python train.py --n_layer=22 --d_model=448 --n_head=5 --n_kv_head=1 --head_dim=64 --d_mlp=896 --vocab_size=20412 --activation="swiglu" --norm="rmsnorm" --norm_place="pre" --norm_eps=1e-06 --positions="rope" --rope_base=79900.0 --rope_fraction=0.75 --qk_norm=true --attn_scale=0.125 --bias="none" --tie_embeddings=false --parallel_block=false --init="normal" --init_std_qkv=0.0179 --init_std_o=0.0027 --init_std_up=0.0179 --init_std_down=0.0027 --init_out_by_depth=true --init_mimetic=0.7 --optimizer="soap_variant" --lr=0.00326 --beta1=0.95 --beta2=0.95 --weight_decay=0.089 --lr_head=0.0045 --grad_clip=0.5 --warmup_steps=102 --schedule="wsd" --decay_fraction=0.786 --decay_shape="sqrt" --final_lr_fraction=0.0 --batch_tokens=65536 --seq_len=2048 --doc_mask=true --train_tokens=437600000 --steps=6678 --dataset="wikipedia_en"
Each number is 128 + 24 x the weight over its row's rms, rounded and kept within 0 to 255. Layers, rows and columns count from 0. Numbers have three digits each. The size before them is the row's rms in percent of the matrix's.

# up: layer 3 MLP up, 896x448, rms 0.118, rows 47-113, columns 64-127
# down: layer 3 MLP down (transposed), 896x448, rms 0.114, rows 47-113, columns 64-127
# gate: layer 3 MLP gate, 896x448, rms 0.116, rows 48-113, columns 64-127
up47 106:135111166099125118160144124113105104127102172101130105101129172136126144129151133134103097122113136122125105099153129094119148162146121119119163149136181135163141093157135144138145157205198130
down47 104:140160143095098086117084114171113115145124112109104139125124124148144133119101116150124107119098121133147127071123117120084172175121108105147148132117133108121132134136139107131113111159151124
gate48 101:096133157163123099137178119106154136151078136158135089074146120117122125144110105113123141175145109165116125183142104156123118128123090135108138089158105138131163096174133117141144098154141143
up48 099:147155123115110135135122172122087111107166127096158210158117132113118119108110136132140113100139160138113119107137164110138148151130181153126130172101162145146109140107153158132167138096135143
down48 105:128142127104156131138058124083111130090146135117141190130135142140107137105129112141139089128129112115121107135125149106141133094127148144110104132104117149098123156078094166125115129085116159
gate49 103:100139148137169134131172125140152126106129107132167131131110083127106127156175123090131136119091132102137112168090153094141103143121157138108123099131158108134111114144173155066164099132174088
up49 127:128122093118133137140099124152115117175108146147092114107170144166169128148146127139115130137142104122124131137200072143138141146132064145161116178140122153095139112100094120149150179114099133
down49 107:086103140130149118143109132000145106114148171138156128129133105152153101101127164094145140115095124100085081159105158117152079167129154152120146117172164116122129082118127142063139151149144082
gate50 133:121127142118144141109116124117092125142135171123119110117117114134161135120147144137105123154171165151076137143076155078165158124129120143125116147160156132133174142124071118129113161120106132
up50 137:118129142122121131119151132130108118133137173155125140122133101158128118082173132130084133140149177150089107118086122084146142116136156151143131125180143143134171123134105141136110192135126121
down50 102:151150137113118066119091112211142140111067132146183141110150150164131142130126120125125122130149113102115147156132119124144161144111120106126069149121121132116157155115113119113123126126156104
gate51 095:140138056179122116109137091132112143172139136131116118138135096129166161136162178085139132140172119130138143137152152138139150121150133109114105181143118123086114127138149108167178126120154163
up51 086:132137052171132114107139076129119115189132116116118098121123087146163139134155159098132124139180129138135182136140166145160143133159133121112114152131119133083122145129147119137156153119158163
down51 091:131150095180134098070162089182104152151128128125120112124133132113143139128127150128130129120154114117109150102160106142131142115103138139121163144118136103110135165094168159093168160144146174
gate52 099:106130133098157112126121128132135112142112132108134119126156142148164135099130168126183086142130101176125113131145136102153121157066135111145163123135173142135141116122095133179163077124136094
up52 100:132155112136190162088128116128125113125128154128108143156152111125139109123144085086165126135150116178121141170150119117116120128131128090169143134091120104118114093141107133119114139133121090
down52 098:140140093109119076111124132183125167094119106141125098159125110147139142155136159108122133119136097149117160122176137132145130122132115091123147129111105137101134114154099140144094144133146099
gate53 102:100138103143132162149141157097122132157146124133120126109142106114120134133126139134091138134122135156155147160131130095112131115127114111104176140221120143173153140123116123140124089173166157
up53 103:094141100153115139144132178126074161131141119131104146123138100114132143139120157104116126106108149121157126152128137102109145128116097114111165139216108136183156145126126133160119113154188163
down53 095:132135131125105145123124150255132155083111132131141164133112144142130136153107097165149139097172133124161113100088108160113130121125124112112096121091121132183129142174145082130126131135110129
gate54 100:089121131166159105156160124134134102132116116167157112111165132146174134105089109079166118145136098165126119151165128135101106112137117117151164109144143120147115135157183156096061125107132144
up54 105:155158127113076128085103135143128184122143124121101157139122142096063139153123120155115144130120109081121149087109137147150153140081167155113117141111107109091139102076066130116118128137124092
down54 102:094117156132170135108107147128155116148128151170134094119129147132147130130141149125142106134105146145148130129122108096148127110144094151118119157127146168166074105140176064109114161132116173
gate55 103:161110137154105154149125115121111119130082089145127133155149126131180116130151166143115117157155121118182150099167132093107127111120114110153135139108138104149120129176105111132171150104115145
up55 090:170133173168112139158125099120116128135085135146095118146151134121189131117151189130151139151175128115147131116148089089124137122122124116129115146101139110147148138139095114146128157086118104
down55 093:148083163113171123083126130124165144111109099133091110151173156169155104142138098163135115142165129139161129129117079120140128156130098125143108140159113086153115135127165090095155141138133115
gate56 098:102153135073130097093150148160133130121108116126142156125139137158170123121114112144134170154161145115115162128170097141131123115133140146110205115138145103114104145147078146113154150116087135
up56 093:088140135113147107114145123149134111097151147138157125136141117099147103139128129139145147147145183128134143119184098130126126121127124138114184128149139144086131140140120129144156117114131122
down56 102:130129153124090130103177155097129180117153132107151170147181106090125136120153125156151135201085137144090137104189106128156125116106109167120159126166172131072127174129105137106151162115147117
gate57 104:123110171102157155104101099099143109153143099141100182119127114160159149076132119112127065124140128122145122144169122150118102104097128155131105133062129134174151167135113144151139113127142148
up57 105:096135107156153103092127111120143141152140099140116153142128092138117149107132107101088089100156083107158122166139084130121069121130113105154094104074116160178152152153099141124127145106187125
down57 100:120103095103101158106091124174153102107129151120116115128098086109115140088145096136141123090149100086131110144110091143126133087115149078132121137134161110143142117104101078111132141098141123
gate58 106:084159099092137169079142115109096112107117147142048172151063164130148111154098106151105102119146125118078171127114101098134143112114144113131109144119171122142068112103089128144175116127128136
up58 104:113142125094130156134125112134102112089088147127107149170107114137153134104163145131158133105171137105130171133127081074127167101132132105092149130109166101133110141089121142135134124109129115
down58 092:145109127123135130118145145187167151164105072139137157144164126153116130152135087198141115137108104097114136143107109177147141137103117157133133130139156135124168100148151127112142118123112105
gate59 104:138137131131140101163137153134130143172147171160134141149120146154167128143126106134120143144112110142122160108128144139117133151086114133148109119125106125139185108107145148151143150122161160
up59 098:100147125181104105110149156131093119143176145148097125130142129106102204112126099101125104154136125127164123106189134124110104138123151103140147116163123127121145098087157142172112102112149098
down59 104:115103114116141142151132161081119136163145088133097122133122143099166124120136079130127126103104139228132131135142128135085138155121101111094145129112138145091139148071105181151090104112199152
gate60 099:144136134149119159109078149120095108118107143123137108147129096173124097094144143105107093181096157119086138072153145137157087133126151120136154135123115148131122129100108141082136143134134077
up60 124:149133099137097120093077112125141142126132083131129136140137120143135106115127161110125111109092128081150140170126105146105155144154132059067130095134109166136133139108167115141148155165130130
down60 114:143119062106091119111048146121118141107099124131148110120160159116161090144168135105101131144102137094112093145130102085147113130146101105141122122123117128160115089147152182110183125117129096
gate61 092:172097153132192133102147123133118103154101122131109136139119137095150159142089134121144166153130095093165115164122100135116102111165122132155073099142104123119108135141128113152108104156143120
up61 094:144158128162082120171137157147148141132086141107134154138146121171056145128153108108112111119148108134119142130168108139099129101130137154125158128139144108103135090129117159113156124153139151
down61 096:121111178126111125109119134132130114122098175143091146171146137131098092159120137160127117134143136079116134174164149138098097149095103135141127090158157126158139130117118153121103126102141152
gate62 101:120151090108132144158113122129136130153129105158092130132122133132161139144143115092174104106108078119090165103090145102134153127110120115144164141144132132145115176122115096142125114150139107
up62 103:132133122127145128107104143096130114131128119164121121114109147115168136140135068148127114120140107121099155094119143111121131134118125141113174149135111125132112138158128132137115137131147103
down62 104:107163097118075129167150124114116151146110136183156130152129143136159117136137110137162099149167132108091114135190126078073157127133126135133148103186093126154091090112133107141100107120110094
gate63 109:143135183137117147114108140136137161142168119141137128131181127131112145110148136104148061176146142094113128093135117090129135160153124141121147126154127120141147089115135103170134148139147134
up63 099:152166144109120143118132150153097126144138080150117127160120117091137107120152145146103137157129111145117097133088133104126141141158147121135114082118135115150121129120131143071121098154127121
down63 106:090157068119141121096141100060127095146146135145117179120067125148130130129150165107150168114159137136105144121167142172119144122142107147136160117118124105152112101112124137156137132136138084
gate64 098:072153125124140105104096076139129112121134136128115150173107123096086098140124161143159137145155116106114116084164112144159108194108108151148133104127119144126126096132165145133122137075169107
up64 094:089140095111137107082101087105120115125124139132122175180090146098119105134144138160147135138149101097126144085164118139173096178097133159158131096143116156130147085143155135124096145110159110
down64 089:099132132097128109113096131128157127126098107147107097113136171122113159105145174094170137159121115102132118108107130136105134121133144151102126124154192130126118120117134117126156126140129151
gate65 098:111133151125101154082084149108081134127157115146102154131132153097146111126185159116127128135135097136137106144142138114147123106124145156164118135059112131121129115179113081101149110114145114
up65 109:162138101144139110141176164127169095125109125153132130156105109198088131166129131122100111110139183148086142117124091110105126111129122108094164110184071161117121088097165154102127131171100168
down65 105:118133131111117127103092119140095136153094098154117128127076147151087119105116138117164133137136165108135092161141115116102140143164135120108163088128137122121186192107105098138135165130166124
gate66 100:128090121079124167115131098113143135149103132134125100122098137133147154122136102140135123074124156116076098122139132107118150144128099164098149136172091128128087134213138134127113120126153115
up66 093:163107120100128166122122120134136131154117137149104093145122138126144166114138118145115141120130135135080107135136100146094154139128110150096146141142096117110078126167121136115116139115114111
down66 096:135124134126091123100086118126146148138109135164095130147146081166137143172111130136145136081120114144118135120134168133105119152158116157115134146122117156145092134132092175127108111144128116
gate67 093:133159121154150116115141115109156095134131103134115103110170111142139166128150116133125136139142129094132152109135136092130170104121126141123100113127138121122103149144118153105117101124097129
up67 093:161111117158146124111112084111153087169108124159105113111158131144137147111125134128113138155137160061166125123151130114138150133148129158149118110098128124116101127114167123110112101118096135
down67 094:142164129146140139121117100125120092159153128129109179135183120176154145137130132076141157125106126112145090144145123112145146100152145106133117122136173105153091095170091114113107090157110174
gate68 096:145111102112167128138117125132134137137145144095156139185133096127124150081161151135124087142156127151103176157118141159107131138115120129138145141095131104139109111172090184145113091115129125
up68 101:107089119138106199127167168122118102103151108143103090100141142152152109174123171141146141140117100211155183119133133106137083133152177159129132126121084150092107122149125119099110169134111124
down68 097:130115111133135145108105164148187096111163098124109115117154124126121128168142152125119094117086123127119121134128095083073142139141111079141172099116071145127154092132122114132110134139155112
gate69 100:108147120144119144080126113127124111109105108129144095151159135117141173111157111133126121167101134109128123135087111117101154111101117145101137128158118147122134128126162144166100093132164118
up69 082:119130096128134119123080133157118119150160191123161146099105109156125096113131143121103140140085108147159148140106161098141085137159166099131160137145109129108140130141126143105125151140146118
down69 091:126118141122176142137116138072127113107122143095128121128087103136159127094159137129119137141144143132108110121099167122120109135100111138125152146164107119189162128171127125109140138132133089
gate70 078:138117108147115114095108106142148098100107108098105149131117098160139163137144127102152080093092101116123151170130123134178147157080124097133139160132100149131125127120118100145128110160145132
up70 083:175115078137138113105138129139146108134117125121096128114082098141148138108136126147126093105148097158093157187151109110161155155087099125133136172123111161090124109120151092147107115148152160
down70 092:146098076140115100083173157129150094164150084105117120112075109163147105158133092141156112109114111188123174152164112129131121121100135126149160151138138131143147169150124111108117110161179177
gate71 097:084101164116123110110132160161125096117147108094109115108126131188189087112119122110139169132191134149098107122096104128132147151078132126122119111203090112108121125154074156103096108100156105
up71 102:123123072117137150143122107104092140133156176104103142139140135131099107135117158154117134109105124116137130165158140103084122081138108125134116169074133122137114156131190126107167166159121141
down71 103:127107150097097107124129138138176126116126117137153115153098140138102137165138123115127111138161084168135133122111144171125152123140129076095105124158151108128128124147131114159121148154145155
gate72 092:185158096143127052168148076127095090134095124158118122118073119134126120094138108093144072130116166124110122143156120080143114144124136166156121091156124133115134139142103123110127129154134138
up72 098:064107110132161159107112169137176123117144149115122122125139146141129142146123117146108153143157101104140145139152131152141104095137127103120140170135095110144118133084146124109122109112081128
down72 097:044119127138164143135099146141179170084104145082112129175149138148125122137112128152085140132161163132151114122151091131157124095119111123132155103138113125138124118158171131119119136099085091
gate73 100:136120173131118130117108150131055130131141145126131120104106114127102133147093163137169123122131115155122174143118100145144163148109164102164142127118163152125170111119124127079110134118112086
up73 089:150128115113137147142144122140160125166116112119148146144130111176102126105111124082107104156143105110116090119131155120100126131117127176137124109107116102164105101127136152161135114111137131
down73 100:154163143118147105165178117143205110141132124122119127121143109169144129138156097116093125164195127136103104106124133155147135156136086140102090106147108091128084119107110104121124159124137119
gate74 101:157143147163096115114130142123129142158152195106149188153131094135165136196133099135144062134128149119136122143151128161099107132109126097116089119096118110149153121115105100126097132185124081
up74 107:177149184165132105123151095141062097146098196136161156117124144104134154133120138147126059156097174133124096124155170144104102126128123107111086107095118130136159118118094120171111142181124079
down74 102:158162157168124149133141143131096105151112163045150110165114140115137088143124133103168100100131126093105093123120153147126135148153135139133146100092108117112116081155126136133136135152147146
gate75 106:127133177102141158120121147106144139136117184118098141088143165116133117123110135121174096108127086136140185162059166129157118170156117114121126122132146147141146136112121170132115141125130119
up75 108:141142143109138156079115114109110109145111151125119120115169137096112101111125146122158076129145114135151166156114162119165138165138135130141117120110154119131166140115134134151113156080100106
down75 103:153124134145116124145138147155129133156115113111122155170114128129160129137129097150113087162071125110115075123168132108149148121172147138142103144108098105064125111128098100104138134121123142
gate76 100:118103128165136147137158156099083179123132146131165102119162101121120168117136135139114104099124142124132150111134097125157171131101117196133113117135152096109129135113104120121152144130116141
up76 107:089120128123138141138175113116125184131147124117150104161122155120165117113142162131113136106130117145129107131139104142159119136133135141117141112132141156087102161137113154091112139136126135
down76 103:135148158134160143112130111106125096122128130138156095123128182142155099148185120156084137137149099120173131100114147113144110134138137126104161133156136159098128111158109151124139130126115121
gate77 102:156172151149130104159111148159143135190107113148160136147131116090150118108130180135138150100115103169122099153119148128103119144134103183136110087122180136165142140101107136123116141140142135
up77 099:120131152125139122137137137145138180144077107126152141128149105129158113112130151144157128093134093164126105119128139113126149128168131140123128098084211157150125109090114131107120161122109129
down77 097:149183102162088117181124130154100106133149167145119105110130082163121153147142137128152131133135122135128139084139135160145149120129093113131101143092078129121145123190122127110123111107096134
gate78 093:125099157149132112118121087146150112131118120175087061102172095125111116159116137130126126098141137109152118122096130107079124110123126140137127138151107122168167120144160120151167143136118107
up78 109:145105090097139168144103123148136107129122142135099158184147108124113193143162126115112148112145082175096130103124155133187134120117129136134146180139097105135151122113165070100105134136105119
down78 107:140115137160111110182113110127148112097116100123132165139169144141108134170112102123148125090112102076166125150085112090102158102133123122120128161129104127147091168087146125119169141119130121
gate79 096:113115138117140156140090096147149118137183131110095138125162139123071145159144118086158109110159092158153126128141133112142126119128161122084147130148169117098155106163138133136119101082113163
up79 096:104112118100182164128118093133109152128116128102112113133117088145124107166101157132148101097141134128134121138131120143128139074121154169125132155139112112100139156177109141132139089120128164
down79 098:173149138079128101115114145122135127152189178101161147130126145114154139103160098141093130141116148170066135100137122169089148163111070162164122108103142105148117115106133121119143121089128090
gate80 091:123146102166102160141113174091153109120075136156159114150156127134115120099153121136126103118104121123087152101167207119125161138177101130103147114134117111117110166148120145107131135124155099
up80 090:136117161078133112118150109150114163128150118094110133136121113133148121160090168110136164145139111124170116174114086112101110125085150121159118135129137130160143105125137099119114107151062159
down80 089:120108099110136129093188110138120130050144162161139123154116092118104129128147126111114117140173109140130106146098092089126126144153102104118131132109114114123144119063115099160123125077080123
gate81 100:125068112164152140129103114148133127112144112114134129125113147119145115127160178131112119111111149147123113143127115134123108100118143158133123129161115166152122150127115150154105119144104090
up81 099:154085142175148115175116100137107129105139147132147108111106131127175119134153107106089148119095106142134119142116115128111180145101117133130120151125119176128103159106125133135115091123098103
down81 103:131062150128105112114137134124138140108170157110132142133116123108116137149134181134175150157153109173134194168178134126112136099115135149140088127160161096112101166147111152166122070142098090
gate82 109:156140107136141157107106112112140123123134098108158181200148070123102089142144129152144114138103097119118151121101184166103143154158134112161111164143123129126156127141136094128102104162085122
up82 113:148139096118095130124149143107142117090092095108135138145164082125157142141119131139135159140110150105109112132083183147148165124125134115100115156130125115132147150094131121114159122146146124
down82 110:120154122185126126136112089184107083130123126158091104141090120158099120106122135107127164145142160166139147117169128119078107117115084148171133119130116149126132153161112115114117143106110122
gate83 094:122150134109110132170152121162154132115151105153104098172119120177141120147159107138094093138112162147109080190142102153123093116145151142156114159132133122156134131141094133097085103118125172
up83 116:140141151144105096094169165123104130121075153128132152129105128149124142109092110143138151136159128099139123112117162101098115132124124089135165113164121148105155097125146123144159114150093159
down83 104:126167115123108156116099159088110131129151099131123119124146136143126099178143157138126128143118125170134128107132122096094145158105132131110117123126106155142111125149101175090126133187081141
gate84 097:133159124134150128133134166166166155114115168129121125145136087121100080163113164121125136133107141105095159139134126132108135122121136113147131134137135117112093082145136155129169120134137080
up84 108:118097161134099108151127082099100099148130083132139135103160167125148175096119103130140117118142096170141094130128136122133099134138121130105127127096121161136137159090144104124058144086118168
down84 103:129139129138111140130126160034149104129120132114087106064084132108151115114126142122107162143189101162155126105151132131115100140134136118067142112112149175115113088132130138098099132129123123
gate85 102:104114158115159126093096097129186099115097159118108140119148101133105136127157108106140068141147112133151117111130141120153115142127122100124151124152143129103078129104138111098129090178087088
up85 094:185134122146130129111130114123121136126157135112135144134140082112096122119117138110161154114158137138125108153142150104105079145139144159147099151128128211142160106132143160096108123126107128
down85 103:087129137170225165111112063103121145084167103122167149140177124120134091142163145138089111136127126124124079117132133120124092093097115128111167167171129119136136146168118109171136156140081115
gate86 093:101156108156122124155115121094108148161137125157128141117108134140124119129094136139130085109113051129121077095164147141129145161107124103161118109086213121096097136129140108207121141086119139
up86 091:107128161106117112048170149130075110096109180120099158169147106133129122129142120141159161179113077151156185129114093117151095110136063118089127088147121082129111122098082139121148116130127130
down86 089:144131104148118131149133151048152110138122113155112128136154137141127128137136144137127138160118086086125105129133126121137148139143108116149135137114143113098123176076145168171124119153098072
gate87 099:140109147115118128149082141097094138148135095147123155150127116129094109143146100124100115154104140112141130134112178123104143137159111149090150108076140150145142146109126135080137131092134071
up87 096:097109156114135133124084108126118101118167119122119134143173057169111113152148151113105142145121141119102135140149128089112139094130109152155151137163097125170161123130156152138150151113174107
down87 093:119141139157079126160089111159131112129128094108105114099118125161124153096131178115119150185115104134100114125104117143129105154161152123156113101108099169161169128119148147150127108153134163
gate88 099:125091137125124133127123116110089155104135166123116111139178140074116095105090154137113160095129135108118126085140103156088146130104109145146107133106141146151147107121148096096141157136088146
up88 104:124112158138131150103094105112110164122145126080129099132155131097114099120081133113155167148109124139107104119115086178091130125101081132150099143139152144147161131118151087101139140123092123
down88 104:114131147146129166126140110102106150094152118104117109155128069141125104103105146129169111123131138145125149102160137152124125128125114154119153149135120110122163109157124104099114095152064081
gate89 102:177163117143109139112127124151142120086118138111101129161164104134069120118171153119113140106115138148120102106174114147121135109123132134124119114099164130155158099071156157096148157144119136
up89 097:100134143138140113122130169157116171142125129137088157174107125125168131163108073074127105143129119064146135076125121127124104148095127115135107135133142101139097148125108056111149108155166130
down89 099:077107149151145096192141126133115108109086140150131137130065114130124167119138143098111135150150118100148098115103131120139115075136161144115058149138102088146152113199160136104135118139109151
gate90 108:174112137188092109153122141125128118126129138135119121156129093171156109108110110140136154156126100136133100100105148113113127172098167082131066131114099147119122123141144123112113107102116115
up90 101:138136129151158129184131164135163138129159169118156141147116140112111134097105091112092119128112143106079113148158136129141141188126144125101153155137161110162109141159128162112104165122135067
down90 100:102138114125116127155137111155168124134128121121097151141135167146098151091125156136152114111136121148141117106120123122089128152105102120069114099110114151124110080096152148114153138094140119
gate91 103:119161126118106135092108081121162116138119090091127139135139141149099138132090120081140131120156118128122098151130135144120099129129114150103137124143106127138114147112119203087121125174093126
up91 110:130158143146115138102134117136122121128132140152113105131134145128097108141130104138127085156147120104122119124123184065119072079132109123140129121131084118090121190104118143133129102172126139
down91 100:107084134172123148112116160145146118125105118114129154133114170115126145107133125133131094140107155128149115140155139111129114143108072126124130116140111124144134087154112079157134142132150120
gate92 105:134098138131131143138124156096079135109116138140102104136133157108130137134153130134129127141135143089110129166143120119121111114155146119103122104148118106117141128171110119123122113143131137
up92 108:137141155131127135173113086141151112114145127142150140094162064124127109148123191095098103149095158142168148141140182174123146128146126139132163101108114143140140159156099146180136128145135143
down92 104:102139105165140136139133128194106148112102121121148131093150092075085125182126183139135109123089132158142149126141176159136095110136129090127157108109105139195097105141148142165098100123142127
gate93 100:112116129111110146104156141102138099163108150134132121112130103147176178102145131156162114138125116115151099114157117097114089128088149126144091099174097122138152117156173143139115118162093200
up93 104:098140112109150155122133111164108144101138144132124132137122130118096118112084116109075141138127151163127118128065112146135172177118156106131154155124163153103173122115116135138114139114126130
down93 105:128174133122114132115108135133125089109130121099110101148113148100122097131121118137122137067148140096152144126094105125148140172177131122107118112121115154172106147129131160128123137144179118
gate94 097:137126142153121112130083129111148154100079147124149115137108109100156128119158107127139130091134127126110122088097131141163137137100103162089127085147133122142160184124102147128141123162135121
up94 102:137127127116114159133152075148079101146182109116094093127130139131105148122077105137103081157160133096146152136137135118099085111135131128126159180086159146113117132113115148128129162110111145
down94 107:159128128117086132161076147101120119125117158127153158113113155154157171106141153125145109151092121118164137131131161172112094094152151095108154161078134113166159119109131145157114135118103095
gate95 111:114148153124137152124140096122141109127146152107120111090141156184103108111143121121120116106079163150089136131123116108137133091153137121150123098141163130148144113134124113175139123142100124
up95 110:144159120141102096108148119141104126125124136107094172122146177142084153124125103142109117142102153099175151148119106142087137109123104102151169104111106118143157112093117156137104114188116173
down95 106:119150104089171149096123133149133120094109101180109117164140114114096175165097145144145145112162137118112138129148134155117058120120124136082121112106164125132084145138133160108098133123133142
gate96 101:079099126158144173145128109126135131114152144108113099148117105145125116142128162093128074154096148181112156139148146136175177119143105153142148145116141159132122116136174111099131136152140084
up96 093:087104110187180170127114119124124130118149119105146102150156086116127123143131161105141111149129110191103135102157134142167160132130103154125129149111173116167137107130181088096157123161123102
down96 102:085158146167148163179134138095172132129188173100101120148132138149129165119135116081125137100135121141103136148140161176168142128156107140123123112102124144154131094107115114103114072149151102
gate97 103:113129085121125147131107135118112107143115120116131127125125140127120092171154129107102117160107197108167132127130140076119131164136075123123149136125123129067133135150157129171068105143152124
up97 106:135127124117130166148139103132189156145115134124142100105080121093118143113101103143155162128130142125127137164094138161105118140114132101167133113135147117116121119132085173160155151128130125
down97 103:148166153131140070122138133135096084110183132147091125134142111105165105120108132127127097110119107107112144091160135141127133093140152180102116157138091105163121134175145105079144121128110114
gate98 109:159149117123140081107115130112125110128117159112131125121129140121148117123094118138120145145116128176110132140114155119154109126130189123151115118124117125173143129096115116139095147145164107
up98 107:157160091138153059120118146119134106105141159113110132108135092142157112129094143126111132163129135179139140132117120097135105157116180128135098117156114132173106121122148144124096126131157138
down98 103:145100087164136127132150128127120115146128136124106121165151118126110105113118134178125140118122175170098153101101095130149118122175091118138131144124132120106182089148119160126138123142148093
gate99 095:179108172119111156106112146150115108122147152089122069114122064173136147114114103112110161132160125123164125095112157120126127145124121137144133140179126103136152114121142123089176095070115144
up99 107:191133127114158136124167108104086125176191128136185116098136077151115151131128092162144116141110107107129144088073149114097132144142138125112151126111111136141149149092107116109134118110114137
down99 099:111147126107108139150119114179117138124095116095127122130160107146108167158152145112085151115113082112129099131147136175140122103155158098147131148097143111114120145152107142169110092153135126
gate100 104:150151124149114125177108121121152133163123095149103126151122156122118104171124181125137126151130102142129073157149154140140115094120150128120100118131123141115135117097190148140121145163119156
up100 106:146150114151139130137148110102097106117080118164119103172118111153148103133105151113110111145072109138145066120116122129110168130132086099108112133136147158118109153118123117125107145154123141
down100 104:122134115094107095146119148119165108144123112118132111107113100090130149109143106128116129141127154120145156131143104136125070097137158132115133145086121117125133085071143159156128134160077083
gate101 096:158136162124123158136175117134150110135103110127107109130155097102148120174159110119142170089154078126137149105136165157135136088107158124156109134142110118152089110111117126151074090084066144
up101 080:116110184104107125149165145135163101108134114097108095119168104123151119169152124124141168088124100137105125091141147194144194105099140132151103124128133134139063097160123118129084105084093177
down101 097:145125132102127107133127076132122130128137125131088120162145138142159096109128120125133110129130120080072143110107157115106142097153098114192127137114085144144177104116120096144128129127092100
gate102 098:119159100162147145165131097113154135108097083113144104097148098132112115098117094109132111141181090134100146141131157103115129151110125116086137112108148134105129114126124103124141141105106118
up102 093:118103150085119099082123128142110088120167169139099124147133160123116124148157156130126149134096170143141098107144116150113155104110155127149113127144102126132138143150135166150112109136176123
down102 096:111167146138130135116129173098134153138132164152101135143137133102139100145155102097140121181112118148155182117173137116119135085122132140141119094137145129104093164111165110090126130093157144
gate103 102:163129162110143134091112113168109100142158132150131120113125118085172097135135142142129128146088198126188151130114086115085097109116165136139125123118177141159123113110114108153143131134181127
up103 094:163160114138134150114126107130124147126155140143141126119142134108128116124147117124094118124131125117199122129098120125103115104119117123123103128124142112143107118112106102174160121139144108
down103 095:157157127127156177128129123156124125107116151184073168116129129119129135157153127143102142114106128117085090143062130109142109102126143118084180119096131115079113110130084107138115133149127130
gate104 104:088111122132124104126134129145173160097118141174117127115129107099158141099121116107142138078142145113103086154109102123114091135159118162126101096169120120121119148119157116180095137134147098
up104 095:086125123133116094135140126138153151106129149151126153104106111118171138110130112090156136101115127127096100172110108132107099159154134131159136106139144128148153129130125113135090149151169105
down104 098:119133077138102105120058093160119126118161143105129109103147103125116145110158126105141123070127147169138135118129152146132115151118108129096052123167150127077120149134143133129119152107095099
gate105 105:143117150087131138153128089142149162132149117128173126136100107108115111135107167096115151104121183130096118084133168099133136102112132076160136091125102143158112090158128111067111149138194116
up105 115:096142094146130120104154183138089105134139142132121164094133160127155143131150151120139096187125102118130150181124127151091147123120146114117129151144134160126145092142114139152148117127111110
down105 106:129135147138090129115097131106149096136106091125094135138124143106104113156166159124146127088166125120169093177134108103099105151149157094148176139116130125134136167103144155137164137109137125
gate106 096:084119141120115123144124098121119116100135131157182076139172119159119144121170137163133136118109163113129126120150094152115173123102118164128142129117100168122146161114118135122145106133122138
up106 099:065097149125123126156126109140114106103138114155166083145169140145130150122157136160121114110121103136103116123145103149115154090096130182142141141105138148126132159120132150118143119147122133
down106 101:095108109107128147141092131043074133114164097103141082118096169125170136090125110139118128143135139129101140147139097132103165135143156128128163117113132109111108106100162105164099136131141150
gate107 094:130112122110152092171116120159074080103132130143090144149097101131164187156106103118140173148117124087101083093161135100160120146118146110128121130146107157095165107096130086075102135099116150
up107 091:111154158148102161080146133110172174156120120111154128098167152123065093115139137128098084109148123139148137161106119142107122120116105149109124105109130112154102124139145190135133120150131084
down107 093:098152119138162171101138158099153133151107137115090128102153159131113068120143135149098119094107136158114154134125144118118165135122143133121095090118113078132081118141157145141173124126115080
gate108 097:117153156142112142126147138108108174143120119112098098091129144121108113074104095134137119179143112128126115126114155144157118151117109102129124115099158143110105056152109114139094158154126125
up108 090:159101114155180126157125150122150098153090147172109157129102110108131137152183127119158139119111169091154144129170147123152122152126105133168144186128134145167109148120183125152141095130117133
down108 093:171121147146158135125154149071127095135119165137116137119115117099110120133113105112106124128123159132076129145134139143105128141151153115134144108157132147150124111132115131084154143131112144
gate109 100:163118134151093117152109169129098108151111122110112114165128172094152125150084123155077085110127150140112154121121101142146146094108182142083117128126118132130131130134154114095125109121160174
up109 098:130128135129123120109126154146103083134109140110145137114135131144165098111095125117102119138161141155089156095136132136150114137178172117105144154121105126131145096137147140138110129077193134
down109 103:140142154139129109122126105125141080094108093111094102133114106074121131154161138135158148082119121174122078112134114144071110142131087177134153133146132136134132121104102142120162081138124169
gate110 108:129131118129123103124097116150161121150163116153088142131130154119124112148137113107160123106178147106144127124139200141140142140141124120156135137135101152151140121132121105141091083092109093
up110 108:146145154151137128121128140115098161103102114100155157083166153144145148149105098122111168163119113143098137112159078123123163138082104146108089153144163094093093125055100154111151147149174095
down110 105:127121161150065120128146123142139133154136096144089113126109099143100125133133128103153086150119154098148134120112183114159073114103111131137173115119104104138149141168106119168094133114098145
gate111 100:123135158122112123085129139138137139129106135121144134124140127121088091129131088114157121119124119142164152129061123120152118122102152053123106117119109149132133134108073137103106090122111122
up111 100:159131143092113150112101125138135147147125145120126107128121151160104114154137149119177145176114135132124111123142103138103113131089078071137090107130123123100120099122080120166143137166128134
down111 103:154142113145105113150133120130132144155104110121121126051183115102094079161111122128098081150170177154145183097132120108128128141102194133102096081147135105182122158110127121132146135145135114
gate112 101:109128116150167109167117128128124119129131146132150151118133150152140129155175151149123140132150093100135098104113152147104122138102123130132121113144157118141116204123127110170139149124108094
up112 102:151176118145164105146105143119127111110158182169109151149127175086170114172161116168130128105139144115137127090132180112114116139141154138136101127150100141133085156123131077162122170155121126
down112 101:115117117116112147142115119158156134132145141166118128112125100105121127146162167128088158134134144117147088125097103119091079116147068137149116132123132131118127185142136092147181118136139154
gate113 092:184125098149154100125149137110142091162125144128145128101134120098092123138146163120142125145150137119115101137123126121097140124153150158118160121133129137095096142117138165111188122108123100
up113 094:128130145126111130134153091128123135155135113107129164098106124134113135130113104124110129127105125105148142149124123135146140158077107142131127120150121103127122109100176091132139112145128134
down113 095:138131122128098125126140137134169153122129149158150112158101088144144105109134119135117122128085149109126167137146154133171165135126097151111144092115116119126120097114138157149110120142139125